{
  "n_layer": 16,
  "d_model": 256,
  "n_head": 4,
  "n_kv_head": 2,
  "head_dim": 64,
  "d_mlp": 768,
  "vocab_size": 4096,
  "activation": "geglu",
  "norm": "layernorm",
  "norm_place": "pre",
  "norm_eps": 1e-06,
  "positions": "rope",
  "rope_base": 10000.0,
  "rope_fraction": 1.0,
  "qk_norm": true,
  "attn_scale": 0.128,
  "bias": "none",
  "tie_embeddings": true,
  "parallel_block": false,
  "extras": ["value embeddings", "short convolutions"],
  "init": "normal",
  "init_std_qkv": 0.0473,
  "init_std_o": 0.0,
  "init_std_up": 0.0473,
  "init_std_down": 0.0,
  "optimizer": "adamw",
  "lr": 0.00353,
  "beta1": 0.9,
  "beta2": 0.99,
  "weight_decay": 0.074,
  "lr_head": 0.00794,
  "warmup_steps": 364,
  "schedule": "wsd",
  "decay_fraction": 0.6,
  "decay_shape": "linear",
  "final_lr_fraction": 0.0,
  "batch_tokens": 131072,
  "seq_len": 512,
  "doc_mask": true,
  "train_tokens": 573900000,
  "steps": 4379,
  "dataset": "wikipedia_en"
}
Each number is 128 + 32 x the weight over its row's rms, rounded and kept within 0 to 255. Layers, rows and columns count from 0. The size above them is the row's rms in percent of the matrix's.

# layer 2 MLP up, 768x256, rms 0.133, rows 100-204, columns 192-255
size [106  93 101  99 101  96  96  99 102  97 101 103 105 102  96 105  96 107  99 101 105 109 104 100 105 100 105  97 104 102 104  97 108 108 103 104 100  94  90  97 108  97 104  97 103 104 105  96 100 102  98 100 105 100 102 104 104 102  94 100  97 102  99 100 106 102 100 106  96 103  97  99 101 103  94 103 100 107 111 105 108 102  92 106 105 102 108 106 100  95  99  97  97 109  97  97 103 100 107 103 105  97  92  97 101]
[[115 122 127 102 132 212 141 117  47 188 123 118 105 125 132  98  60 121 147 155 161 159 178 132 173 118 132 151 176 148 120  89 136 111  58 184 129  86 137 179 131 167 104 115 112 132 144 138  85 108 100 105 123 107  72 150 143 109 119 132 157 123 120 168]
 [164 251 137 173 147  68 179 150 150  93 117 141 159 134 153 100 123 143 132 140 156 120 173 188 133 140 120 169 106 165 128 128  95 129 120 150 145 146 159 167 154 138 134 141 152 123 156  99 128  94 128 126 140 138 154 154 105 144 111 119 123 168 144  94]
 [116 157 155 113 128 120 160 166 160 157 117 113  77 153 142 123 160 128 109 127  78 157 161 180 105  80 131 120 150 138 164 199 124 105  90 109 120 118 180 140  85 158 110 117 112 107 107 145 116 136 161 130 149 131 167  47 128 124 189 135 166 122 129  75]
 [125 111 132 154 131 133 117 120 166  81 147 129 169 161 101 100 136 141 125 116 111 150 148  88 113 143 141 144 188 113 103 171 118 127 154  67 148 163 174  92 162 168 155  67 103  92 141 155 136  88 108 148  84 147 126 132  79 114 124 134 120 131 174 142]
 [144 169 159 199  57 143 142  94  74 142 132 130 134 163  72 171  87  95 105 122  85 157 146 116 116 145 121 136 138 161 106 119  62 149 102 151 145 111 103  72  81 147  89 133 156 169  78 176 125 122 177 124  41  92 120  73 177 124  95  70  84 168  60 196]
 [101 179 113  95 109 139 143 111 189 124 176  71 141  78 117  89 107 109 137 172  85 108 139 178  50 132 130  72  90  68  96 119 154  96 121 153 100 151 139 131 151 165  50 114  67  94 165 144 173 153 160  92 111 121  91 154 125 213 179 106 102 120 154 153]
 [118 114 131 133 146 173 120 122 130 194 164  83 132 174  70  93 158  66 152 153  89 106 153 100 169 212 154  88 100 111 115 154 107 114 160 164  93 102 107 103 181 109 157 126  64  83 174  98 114 143 110 162 160 153 123 159 148 162  71 190 154 129 148 129]
 [104  78 170 107  71 113 139  99  94 108 103 110 145 123 131 165 125  99 134 147 134 115 105 123 110 113 134 106 143 108 132  96 107 189 114 131 188 193 103 124 136 141 192 119 159 133 127 117 118 151 171  82 135 130  87 134 209 128 125  67 113 157 106 151]
 [104  75 104  78 158 187  95 115  78 121 158 112 121 111 149 181  76 136 120  76 114 122 108 179 124 149 161 124  89 113 135 142  98 142  94 118 118  68 104 105 141 116 215 126 121 171  90 121 121 119  96 127  75  95 144 115 124 161  98 149 125 124  96 147]
 [106 101 133 167 123  97 108 154 169 128 129 122 137 149 116 143 147 110 130 177 162 100 145 168  87 121 137 168 158 140 145 194 107 154 171 148 138 128 129 119 119  94 143 101  99 117 189 134 148 177 186 112 159 203 177 160 138 125 124  98 122  95 182 103]
 [180  83  90 132 125 112 155 172 139 156 128 116 181 187 139 150 156 173 162 135 155 131 113 158 142  65 131 110 107  79 106 108 165 124  99 125 157 148 116  92  92 124 137 138 167 100 103 181 147 135 108 145 131 106 115 163 125 103 121 119 148 103 114  87]
 [116 134 111  76 126 146 134  82 138 121 135 152 143  81 113  97 127 144  86 163  82 121  85 117 109 130 126  75 156 127 183 163 122 144 141 143 104 139 157  93 122 116 148 148 109 134 129 183 103 162 167 129 120 231  78 146 121 151 181 111 118 156  73 154]
 [155 104 198 150 155 137 124 120 151 110 135 122 107 138 221 149 106 144 160 163  52 137 173 158 180  80 128 171 119  98 175  86 116 149 146 138 161 149 162 163 118 126 162 113  87 134 151 126  86 138 139 134 197 111  82 101  95 150 100 163  75 120 155 147]
 [135 130 115 149  99 100 134  98 135 158 108  97 122 173 204 142  74 137 115 182  91 114 108  58 139 165 101 164 180 172 104 115 198 119 165 165 145 169 138 128  89 122 127  88  58 170 136  96 114 151 196 126 137 168 100  89  74  95 141 105 144 117 183 132]
 [123 160  85  88 138 155 127 102 160 203 176 117 108 128  82 152 114 139 160 169 175 118  86 130 147 117 108 117 135  86  95 111 126 107 194  99  97 121 137 124  99 124 147 158 130 171 123 174 130 151 107 127 110 129 154 121 121 104 154  88 110 135  91  90]
 [128 131 142 117  95 123 125 153 125 139 121  72 125 108 109 137 121 156 122  35  98  84 131 167 145 114  98 152 138 108 126 173  74 147 145  75 156 173 140 137 156 126 111 160 119  72 170  88 121 149 120 139 145 153 137 102 182  98 130 158  75 144 150 128]
 [153  96  84 115 140 114 111 177 127 149  92  70 171 181 123  98 140  47 177 166 146 184 107 146 154 151 106 154 129 152 160  86 142 153 151 102 147  97  49 181 152 122 176 125 109 125 146 161 146 133 110 148  76 142  91 142 121  55 176 130 150 169 135 119]
 [131 118 136  75 136 187 120 156 103 100 151 117 141 124 135 142 133 124  79 106 152 138 125 117 140 146 129  63 174  96 143 137 141 139 109 137 110 146 176 100  57 108  86 121 135 104 129 142  95  98 132 101 144 116 155 130 219 137 121 114 130 144  48 142]
 [102 155 106 113 153 130 138 120 108  77 153 168 130 194 141 153 147 115 136 158 108 126  92 107  74 172  91 208 108  82 202 121 157  90 110  90 191 185 128 142 150 123 179 160 120 143 151 131 100 113 125 119  98 145 134 152  41  62 108 173 127 162 183 112]
 [180  89 117  84 198  89  57 172 144  93 143 190  62  92 147 111  84 127 124 154 151 152 158 149 170 122 133 128 118  96 110 143 147 133 143 168 146 135  85 100 142 128  99  98 176 112 116  95 147 153 142 149 148 114 204 118 135  82 122 162 126 103  93  57]
 [193 125 184 112 125  88 112 109  97  72 143  65 156 173 121  93 135 147  94 147 128 135 128  89 127 116 184 125  90  87  96 152 141 117 150  88 113 169 108 160 151 131 180 145 149 145 186 112 106  98  60 135  96  94 184 104 191 173 146  88 158 158  91  98]
 [139 157 187 143 158 137 146  77 112 149 111 135 152 177 147 168  89 159 142 143 107  61 180 142  90  45 109 177 184 102 150 121 105  94 130  77 126 107 126 129 145 123 171  80 131 154 172 103 164 134 171  90 108 105  90 123 167 137  80 142 142  90  98 120]
 [122 117 132 113 187 132 130 118 169 164 151 105  84 164 148  98 118 122  79 169 101 107 123 121  84 128 100 129 131 145 112  97 141  83 174  87 174 138 199 134 118 152 105  79 150  92 196  78  98 130 111 111 164 132 119 132 148  76  79 115 133 103  99 168]
 [149  85 170 145  78 125 138 119 139  88 145  92 102 182 169 104 116 174 119 140 136 147 160  99 106 120 151 127 123 175 118 102 130 125 138 117  21 110 145 133 142 104 135 149 148 135  82 112  95 169 100 124  92 137  68 107 135 173  64 201 114 127  85 185]
 [132 133 120 161 161 136 121 107  95 154  79  86 198 121 103  83  94 116 135 116 138  78 153 118 140 126  61 154 174 132 108 100 124  73 200 115 134 121 161 118 177  86 162  51 101 137 112 100 105 132  68 115 151 111 148 105  97 134 168 124  61 120 108  82]
 [135 130 177 170 111 167 137 118 163 111 146 150 101 165 102 145 167 198 157 106 139  85 118 134 107 175 109 196  78 110 135 179 155 119 140 143 120 180 169 145  96  61  59 142 182 120 151 108 145 107 153 126 152 113 150  89 137 165 107 122  64  94  97 140]
 [135 133 175 169 161 157 133 130  93  95 138 179 154 146 136 162  82 131  49 122 128  79  86 134 149 103 140 140 136 125 140 114 125 145  77 154 187 124 114 150 158 143 146 153 106  90 123 114 129  87  87 134 104  49 127  68 126 142  46 141 155 145  88 119]
 [122 116 166 115 161 120 173 162 121 157 135 231  87 104 129 174 143 135 124 114 124 116 137 150  98  62  77 184 101 155 145 168  87  91 121  98 140 112 148 156 134  95 113 158 103 129 129  65 181 127 102 121 232  86 144 142 165 137 130 108 111 136 162 121]
 [ 72 148  87  93 101 107 135 152 111 125 166 130 116 113  94 100 139 166  72 162 162 132 118 105 146 168  88 178 114 136 165  94 126 134 174 166 174 175 132 151 196 113 176 119 103 126 234 116  97 150  94  77 115 141 111 107 146 140 130 165 144 123 115 176]
 [193 163 128 131  83 118 121 132  96 113  87 130 123 153 103 182 102 132  81 172 123  96 166 110 173  79 120 138 150  89 153 106 150 124 116 102 171 139 112 116 135 133 115  39 171 133  91 104 117 138 131 102 147 173 119 116  71 115  92 141 182 137 136 135]
 [196 165 120 129 115  83 248 111 116  74 127 152  81 175 119 114 120  97 194 119 129  92 152 113 159 138  92 147 120 132  94 139 103 128  65 152  90 104 122 113  93 143  53 104 170 112  60 125 123  25 159 141 174 113 179  97 135 178  88 114 135  97  83 109]
 [155 130 155 132 183  82 156  97 154 139 188 139 120 113 140 118 104 122  54 146 126 120 101 190 167 196 126 150 186  72 145 162 109 124  53  98 125 114 145 151 122 181 126 141 165 158  52 111  86 141  59 161 120 212 101 103 100 111 140 124 130 172 125 113]
 [128  97 149 128  86 103 208 141 145 118 141 113 166 124 154 136 147 147 129  97 131 119 152 154 136 112 173 158 136  61 127  63 123 223 136 103 132 123 136 154 135 141 129 138 159 106 128 129 108 129 157 174 163 129 114 135 190 148 128 116 125 102  86 114]
 [176 185 145  66 148 138 138 140 115 118 125 102 154 188  59 124  77 126 111 114 174 133 183 133 129 127  98 148 108 159 104 140  92 127 241 196 135 133 136 100 123 107 156 142 202 113 182 171 124 120 125 147 110 139 108  85 107 152 122 125 120  84 152 128]
 [ 70 154 119 129 102 103 141 148  92  99 170 145 143 147 128 184 144 158  70  84 144 188 131 143 162 170  66 102 144 112  98 128 104 139 132  82  59 172 109 105 127 114  94 108 146  91 113 149 168 127 141 117 115 108 106 110 168 117 131 185 188 107 117 188]
 [141  99 143 134 151 140 157 125 147  68 142 131 162 178 139 175 130 128 158 161 147 170 135  90   9  80 171 107 145 118 129 150 118 116 112 125 122 122 157 185  97 206  71 168 171 123  77 101 160  84 192 108 185 131  70 150 147  81 133  81 144 134 156 140]
 [131 102 150 113 172 124 102 134 155 140 112 108 121 164 165 153 133  75  83  84  95 214 114 150 163 174 128  89 127 157 112 103 100 166  87 155 135 146 146 122  75 158 118 134 180 129 107 148 136 139 141 101 117 163  85 145 172 213 145 201 129  98 149 129]
 [161 147 146 117  97  76 125 132  70 120  99 152 122 132 138 161 112 106 150 109 161 155 111 114  71 116 134 156 152 115 153 104 125 126 102 103 107  92 138 115  55 153 188 129  82 103 142 178 106 143 110 188  64 127 115 101 120  94 150 110 105 125 161 133]
 [112 159 150 139 153  90 103 107 153 156 205 147  91  98 149 127 159 204 185 153 150 142 129 125 169 140 137  86 200 126 137 109  92 154 125 158 172 118 184 110 219 100 163 132 136  95  96  75 168  63 100 106 166 128 160 166 180 137 143 121 109 108 120 166]
 [103  62 125 142 191 117  49 138 107 171 108 124 173 135 113 115 122 115 126 155 173 126  80  73 127 154  88 127 127 137 172 180 177 123 207 131 149 108 161 110 160 129  66 151 105 108 110 156 151 101 134 152 156 129  56 104 153 199  57 154  68 109 142 107]
 [113  37 120 132 128 122 124 130 111 122 161 164 108 165 173 109 120 145 121  81 157 179 110 165 108 177 170  97  41 171 159 128 118  48 132 105 137 188 114 151  85 125 123 151  66 126 120 153 149  79  95 112 111  79 111 150 109  54 167 111 129 162 178 102]
 [139 149 217 133 110 180 114 130 167  71 109 100 165 124 114 137  91 138 114 167 140 113 154 137 121 186 199  96  83 148 135 165 108 100  94 120  64 172  94 109  85 114 183 163 185 113 178 107 173 105 140  60 156  76 117  96 143 140 139 124  73 134  95 191]
 [146  66 142 160 148 143 116 181 183  81 105  68 114 137 166 162  94 148  80 127 119 138 110 182 145 177 125 148 123 129 166  93 144 157 125 145 148 128 160  43 141 178  99 165 151 110 147 178  91  68 153 133 127 135 100 118 105 182  94 154 116  94 187 148]
 [ 91  99  99  41 163 143  97 151  55 141 131 125 124 151  81 135 134 116 177 104 162  92 101 129  78 139  77  93 199 165 111 167  94 144 166  77 151  97 111  97 153 111 156  96 133 150 118  81 138  89 133  71 112  77 132 174 136 155 127 110 136 153 136  55]
 [145 121 128 122 155 114 127 149 178 140 114 117  95  34  94 164  77 112 183 139 181 170 158 146 128  27 129 139 112 130 126  63 130 125 156  95 157 158  76 164 153 107 123 149 175 119 114 151 159 159 110  98 117 123 113  70 139 162 149 156 116 119 113 104]
 [102 152 144 114 159 140 185  78  86 133 145 180 116 152  79 122 130  93 127 100 124  71 146  93 195 177 149  32 127  68 136 127 145 122 130 162 139 105 166 135 125 121  70 118 133 144 133 107 210 113 155 110 137 152 135 122  27 161 133 130 118  89 172 160]
 [144 141  89 118 110  81 127 150  79 139 118  96 143 146 167 108 108  94 141 151 112 130  59 116  91 156 155 105 148 147  97 164 120 168 121 129 107 125 154 111 126 139 169 119 119  99 125  71 106 149 114 105 132 174 157 163 100 172 214  73 101  87 110 126]
 [116 144 157  90  84 164 109 199 158 115 134 144 150 111 104  75 183  99 124 123 100 163 132 128 166  31 182 159 165 117  46 118 118  95  90 172 158 107 136 111 111 162 119 155 128 187 124 124 113 164 123 128  94 137 194 167 129 134 112 132 150 122 128 124]
 [158 135 134 159 129  97 150 105 160  99 157 109 154 157  78 129 123 123 131 177  95  93  93 148 179 134 137 116  58  96 160 166  97 150 108 148 157 117 144 153 145 170 165  77  91  78  51 103 101 105  74  90 137 102 160 150  82 147 135  84 117 158 130 141]
 [ 89 120 158 167 155 129 146 135 138 133 100 114 106  79 122 196 118  75 110 106 145  91  63 176 179 144 145 134  68 176 115 146 111 145 126 120 198 119 147 117  85 101 114 114  65 170 135 107 106 114 178 130 110 154 111  94  80 149 160 105 159 151 159  99]
 [178  96 147 120  95 184  74 162 169  92 136 156 152 121 163 104 110 143 130 100 120 155 129 138 144 103 115  85  84  78 156 102 158 118 161 161 155 146 101 145 118 127 141 166 120 145  75  83 129 161 114 134 104 139 147 147 146 128  78 155 160 136 191 142]
 [155 119 132 142 104  74 139 160  78 125 111 167 114 124  85 122 170 176 101 173 161 148 163 139 122 106 122  52 118 123 120 115 132 200 122 160 130 184 153  70  79  74 174  97 196 129 135 111 112 143 172 133 159  81 182 162  77 170  44 122  96 129 128 102]
 [182 108 131 159 183 134 166  92 103  98 117  70 166 118  59 161  84 153 122 117  49 136 140  95 123 191  63 101 141 103 175 133 137  95 139 117 105 158 139 141 193 149 139  68  66  66 117 158 107 133 134 168 176 139 196 112 108 164 155 171 137 148 132 112]
 [150 167 174 140 114 128 142 125 105  73 113 151 182 184 138 131 114 126  74 128  84  62  53 168 118 145  78 149 140 187  96 144 169 141 136 109 118 100  89 110 155 150 119 137 140 154 159 147 161 176 149 134 174 121 115 181 176  71 161 140 145 125 129 139]
 [101  89 146 146 117 136  65 122 160 163 156  92 176 134 168  94  96 168  93 146 169 101 182 137  87 127 107 108 196 143 125 179 148  91 220 110 159 123 166  64 110 125  80 101  94  43 137 153 133  89 135 141 107  94  97 103 176 196  96 131 147  79 123  76]
 [ 99 116 128 165 129 156 140  89 154 131 153 208  98 169  98 224 108 159 122  65 157 158  88 122 106  79 167 128 126 201 108 123 149  92  99 120 125  61 138 146 135  98 141 153 131 131  73 135 126  96  82  79 125 149  85 120 189  96  91 143 168 144 163 116]
 [139 143 100  76 110  84 145 146  83 125 118 181 132  95 145  87  96 104 155 147 130 163  94 188 116 118 117 124 142 162 133 131 153 105 133 107 146  76 166 167 179 122 129  87 171  97 110 126  98 133 158 128  51 126  99 210 159  58 117 168 190 144 115 104]
 [ 93 147 136  98 159  84 148 102 134 103 149 114 150 127  82 134 151 164 113 104  94 121 136 122 145 190 112  84 208  93 112 150  91 112 123 136 107 115 178 134  91 123 138 164 146 102 141 181 133 184 101 141 135 188 192  91 101 101 156  77 117 125 154 158]
 [124 138 136 101 113 113 120  79 140 151 166 157  86  71 138 135 121 126 105 102 127 131 128 196 171 108 138 109 153 145 120 143 131 178 142 146 135 146 220 121 170 118 112 109 113  97 129  91 123  78 117 205 104 138  41 135 179 121 142 121 159  95 167  83]
 [107 129 168 209 108 125 122 105 136  85 111 164 134 187 156 148  95 102 162 179 142 116 128  93 120 147  94  93 135 149 149 117 126 152 157  84  82 133 116  84 141 108 105 150  94 106 168 114 161 129  99 124 112  78  97 118 141 121 144  94 117 102  67 162]
 [138 209  77 139 140 108 141 160 161 187 183 123  92  79 216 124 145 166 155 146 137 141 138  89 133 140  97 114  91 159 110 148 111 125 103 160 181  95 121 108  91 114 130  83 122 157 154 190 137 146 150  64  97 165 136 105 115 150 118 133  85 118 140 122]
 [146 153 132 133 120 144 171 192 114 115 134 147 139 129 123 109 125 135 152 145 142 150 135 106 141  92 111 127 100 157 140  82 136 121 135 141 173 157 126 151  56  96  94 157  87 124  94 113 150 165 114 161 100 110  59 124  72 157 120 134 119 113 148 154]
 [158 128 131 153  88  91 102 103 141 152 110  50 162 138 163 151 107 137 114 175 147 115 116 169  88 106  93 199 185 106  26 133 164 168 159 151 147  89 147 149 140 159  88  89 141 119 109 115  66 110 111 146 137 215 129  98 142 124 104 112 114 110 122 116]
 [ 80  97  73  71  64 187 112 165 107  69  97  85 142 119 133 119 149 117 152 157 140 134 180 129 135 146 139 161 109  79 115 155  63 191 170  90 152  79 120  97 117 149 150 125 106 144 154 124 109 131 147 105 131 159 113 149  94 108  93 135  37 154 147  91]
 [174 148 137  89 108 107 138 133 119 132 120 128 142 105 153  80 125 112  40 161 127 171 166 106 151 149  95  96 164  23 176 144  99 114 152 141 108  94 161 183 143 106 127 147 128 138 120 104 145 135  94 159  74 207 153 157  39 136 139 121 123 123 108 169]
 [ 70 173 146 118 137 172 131  73 124  84 125 123 101 195 175 128 142 134 113 111  68 116 204 113 104 153  95  99 153 148 193 119 135 158  84 203 111 143 104 161 181  92 137 108 163 158 129 187 127 108 108 122 168 148 109  93 139 117 156  85 115 160 145  95]
 [ 99 196 118 144  80 116 163 142 124  97  70 159 133 137 191 124  91 166  69 119 120 117  96 138 125  90 165  89  99 155 118 157 127 110 139 156 141 177 148 117 150 109  68  92  62 121 145 155 172 136 196 114 147 110  72 125 157 127 105 175  95 121 131 106]
 [160 163 107 117  98 119 131 125 166 118  26  93 120 140 137 111 120 129 133 192 156 110 119 119 120 126 117 147 108  70 178 130 131 128 110 163 151 157  84 153 144 152 164 131 102 148 194  83 107  95  89 155 106 177 149  82 145 141 157 119 112 138 114 137]
 [120  86  97 158 113 121 144 112 160 100 129 141  63 137 137 131  96  99 143 171 108 134 127 118 123 115 132 137 101 132 148 140 128 137  73  54 119 145 112 141 110 136 158 102 156 126 127 112 106 201  79 111  56  79 154 158 124 135 156 154 133 160 129  80]
 [125 142 128 168 144 121 160 166 176 131 126 135 119 161 120 173 161 136 104  81 168  92 109 183 107 132 212 109 105 163 105 163  92 120  87 168 130 139 106  96 114 132 197 129 120 136  89 164 119 103  57 177 132 164  56 115 138  98 140  89 143 180 160 105]
 [140 173 136 108  63 164 123 167  67 116  91  92  82  95  92  78 128 112 108 167 170  70 143 135 142 118 161 136  97 121 108 149 174 109 135 118 134 134  96 113 168 138 107  72 104 151 117 111 171 123 150 147 126 176 141 169 163 154 160 150 143  95 157  43]
 [166  92 139 143 167 128 123 133 144 174 148 116 116  98 120  69 137 195 102  91 160 135 133 191 118 170 121 114 111 116 233 140 119 145 158  68 121  96 184 134 133 124 140 138 134 119 123 127 144 113 132 113 144  89 116 139 157 178  89 176 125 102 121  70]
 [135 103 152 145 143 138 115 139 142 140  79 138 143 143 133 141  83 150 106 170 119 106 110  96 124 109  66 138  93 177 127 159 145 158 155 127  76 113  96 143 101  96 129 203 145 107 113 130 120 114  82 162 144  85 162 108  81 105  98 115 129 147 114 125]
 [114  50 122 152 144 162 121 128 172 165 144 109 117  84 142 159 137  95 162 149 128 182 119 150  82 152 100  72 160 150 123 152 123 131 121  46 127 153  89 116  41 114 105 152 110  98 131 121 121 138 112  91 113 187 121 129  98  92  99 162 148  79 131 182]
 [160 132 141 166 136 135  84 165 170 116 133 125 123  87 131 123 162 101  88 134  58 108 129 154 107  99 126 127  20 162 112 155 128 175 140 180 142 152 125 112  71 106 119 138 158 130 202 112 168 101  98  89 158 141 131 146 105 158  77  87 160 136 125 144]
 [152 140 141 149 214  60 142 118 131 152 122 157 126 129 157  91  86 125 112 147 140 126 131  74 114 142 160  82 111  93 138  91 108 139  90  82 117 155 135 106 102 188 148  96 199 102 119 158 172 120 133  99 133 156  94 108 106 120 168  99 156  83 164  53]
 [111 109  78 125 123  62 132 105 147 100 127 198  98 180 136 115 144 225 145 214 100 142 145 128 140 108  92 116 172 128 102 107  70  61  86 123 155 120 169 121  93  98 221  82  75 170 106 108 111 155 125 132  83 117 144 158 140 147  87  78 111 157 133 124]
 [170 124  95 109 124 162 136 107 169 141 154 171 115 148 143 130 184  70 147 159 140  81 145  62  84 136 143 151 177 103  99  68 199 107 157 119 150 118 146 159  85  62 102 114  77 130 134 166 134 132 159 182  56  72 151 120  94  75 175 130 133 124 135 125]
 [157 166 105 157 141 153 136 176 149 136 120 101 101  74 136 153 175 137 145 118  70 160  89 149  79 119 134 161 134 133  95 117 158  89 145 126  72 129  53 148 151 147  96 119  92  90 115  87 177 131 135 103 130 102 152 101  95 116 103 145  94 128  80 200]
 [123 154  91 144 138 119 116 121 138 103 110 150 176 157  93 102 149 102 130 126 123 139 127 128 136 165 110 150 139 122 117 114 124  78 207 116  88 151 155 134 167 145  40 129 146 107 129 120 152 128 105 118 130 113 138 155  86  79 102 119 108 116 116 159]
 [ 78 113 152 181 142 175 145 131 188  79 188 108 143 165 140 120 120  90 191 124  85 115 204 138 147 163 145 133 144 120 178 178 129 121 132 118 112 119 114  97 102 137 165 162 151 145 154 119 131 130 137 125 133 170  75 105  87 145 153  77 146 144  84 137]
 [140 121 181 124  98 151 133 130 133 163 147 181 158  82 118 161 172 110 163 139  97  65 132 148 132 108  67 127 151 114 155  72 177 103  81  70 111 139 120 143 101 165  96  98 181 155 171 118 135 159 135 166  80 102 130 146 141 111 114  86 168 137  85 134]
 [ 74 108 136 194 102 124  97 142 170 116 178  68 158 155 183  87 106  93 132 146 130  35 130  96 112 136 134 159 102 126 197 124 151 130  82  61 194 101 121  88 124 116 150 146 140 104 202 165 138 133  89 174  84 110 166  85 164 160 130 116 117 127 143  86]
 [113 128 181 133 141 121 123 114 101 122 148  87 190 107 123 138 105 154 131 149 169 126  54 112  77  66 109 127 111 139 128 149 126  93 143 124 133 163  91 109 136 164 136 189 146 166  35  98 140 109 192  70 136 112 184 138 118 134 145 134  50 159 151 154]
 [106  75  53 163 157 107 143  79 137 136 178 188  90 102  85 110 122 136  79 139 150 121 124  81  59  89  86 125 101 111 160 124 145 183 139  87 130 170 113 142 119  70 145 175  90 130 137 158 179 165 133 157 152 158 151 155 195 120 124  72 155 117 178  93]
 [114 123 133  89 138  77 113  67 143 177 159 128  85 103 131  94 135 131  35 125 156 136  90 189 161 161  41  97 121  72 203 149 129 109 115 137 128 112 165 124 136  72 124 101 127 162 162  92 152 121 121  99 171 180 116 136 192 166 105  74  95 111  68 132]
 [147 165  96 170 118 140 116  82 102  84 129 139  99 161 116 103  74 138 128 135 135 131 108  70 129 171  82 100 124 122 139 163 113 113 108 108  91 157  77 103 136 100 135 121  99 161 122 125  75 145 132 131  99 160 156 183 106 138 130 149 104 137 142 213]
 [ 86 122  81 112 138 166 144 110 155 199 162 149 123 142 120 128 108 134  70 157 105 139 110 117 115 144 115 105 133 106 114 155 140 143 117 156 183 108  92  85 197  82 137 109  95 130 145 161 171 109 121 129 117 172  45 150 120 158 156  81 126 162  85 196]
 [ 91 132  98 135 134 166 101 139 109  88  99 175  64 129 129 114  89 154  78  77 127 105  43 118  82 165 129  71  93 121  59  77 137 159 113 133 143 140 182 103 120 131 102 130 114 150 105  84  96  91  76 117 116 162 186 122 164 149 133 114 104 141 115 122]
 [143 154 152 117  98 162 105  73 167 137 152 180 136 175 146  71 121  94  88  86 162 122  70 151 101 142 140 147 105 177 151 135 142 159 127 166 134 115 210 103 153 165  82 103 174 100  83 166 159 106  64 189 129 119 158  76 159 123 114 107 178  67 100 170]
 [ 63 128 166 101 152 124 153 137 169 131 136 208 137 123 154 164 123 156  93 140 144 118 150 148 134 173 149 150 120 157 117 166 164 133  90  89 140 107 133  75 107 133 161  72 109 101 145 114 116 126 109  23 155 184 152 119 147 149 131 158 120  70 165 151]
 [182  90 171 101  86  86 171 126 135 123  76 147 114 130 165  87 111  87 133 112 124 154 141 135  81 149 127 122  81 104 119 132 150 108 134  62 160 145 117 178  87  87 117 131 135 147 122 183 114  91 118 135 121 137 116 119 101 182 168 198 154 100 189 103]
 [103 132  81 131 151 127 138 170 119 111 122 136  64 127 112 151 135 121 138  99 107  98 153 111 180 146 157 109 185 148 119 139 131 127 139 119  68  78 144 108 105  67 191 111 104 152 157  88  70 109 140 153 166 152  84 111 156 145 179  90 128  94 139  77]
 [132 167 155 138 104 177 129  96 163  82 151 135 178 114  62 147  90  71  41  99 100 100  94 175 164  87 156 106 124 140 106  88 100  96 100 125 162 141  69 126 110 111 170 125 147  87 121 127 120  58 105 145  81  90 109 137 147 168 121 146 161 142 132 151]
 [ 63  98 119 103 119 153 143  99  99 108 159 179 105 154 141 120 139 100 156 176 130  97 114 165  60  83 122 117 180  80 161 104 136 109 164 145  41 102 162  96 136 199 112 106 120  63 128  94 186  98 109 113 152  86 160 114 142 118 169 150 140 110 157 118]
 [ 99 177 151  99 139 145 122  60  92 134 121 135 107  92 104 120 102 122 137 161 176 184 107 128 116 152  96 101 143 145  88 121 119 133 101 127 112 152 147 127 147  91 130 137 162 110 125 121 135 155 138 120 127 142 116 170 135 133 106 181 178  79 130 176]
 [154 127  78  78 103 180 126 167  85 137 155 128 122 168  80  71 144 158 173 152 121 214 146 160  91 122 147 148 151 125 153 127 111 169 130 124 134  82  99 138 144 103 129 140 171 138  52 104 107 107 143 141  94 128 117 128 167 102 127 137 152 130 160 142]
 [162 143 142  91 166 194 153 156 133 110  68 126 153 133 133 128 139 121 229 149 146 132  85 140 174  83 104 135  73 126  73 103  96 106 111 152  94 129 117 135 103 103 112 209 205 142 138 123 111  98  91 128 108 114 111 151 175  81 151 206 116 108 144 128]
 [120  96  91 141 120 147 161 187 136 189 159 111 149 148 194  87 159 178 119 140 168 142  92 126 125 124 105 124 145 134 139 112 138 121 168 130 101 108 138  92 159  67  85 131 126 111  84 162 184 124 108 136 101 145 104 116 152 142 175  97 198 107 120 120]
 [101 151  95 128 134 137 147 147 154  95 119 101 123 163 137 129 122 145 166 136 127 146 162 169 158 186  66 190 151 128 120 152 203  87 152 150  70 159 121 184 152 151  58 158 145  73 175  42 142 166 143 107 123 120 124  86 136 115 113  83 125 132  79 104]
 [ 79 151 140 137 175 117 168 121  75 158 120 153 173 136 119 183 107 168 163 106 157 129  82 110  95 157  77  78 133 130  99 115 189 107  99 127 125  77 123 100 119 112  64 132 163 166  80 181 121  87 139 132 123  82 103 124 180 155  93 121 166 110 138 115]
 [115 118  95 127 145 129 113 137 118 235 162 115 123  74 117 215  99 144 138 119 190 130 149 155  41 156 162 144 212  70 128 109 100 123 145 129 185 151 107 141 146 116 191  87 135 154 141 102 155 107 155 145 105 128 131 142 139  85 122 126 130 141  76  88]
 [157 147 124  72 123 153  93  71 141 115 138  99 119 104 128 126 122 154 108 125 155 146 157 100 157 128 114 120  79 171 229 150 129 155 149 153 178 135 136 127 108  79 170  98  93 145 148 125 130  51 113  20 204 158 132 118 110 190 100  84  98 126 125 155]
 [131 117 139 119 142 151 189 133 152 110 119 129 109 149 131 160 130 142 133 129 157 118  98  77 129  57 143 119  65 115 172 115 158 112 144 119 162 143 124 151 108  71 133 116  84  61 105 102  46 165 141 156 147 121 117 151  97 102 121 149 167 134 170  84]
 [182 137 173 112 177 135 125  96  97 154 115 145 119 167 104 187 130 164 139  99 124 101  67  68 136 144 145 115 139 148 116 181 164 100 165  76 104 140 152 161 160 171  46 145 124 131 159 165 153 155 158  68 108 149 149 183 136 111  86  85  72 122 167 187]]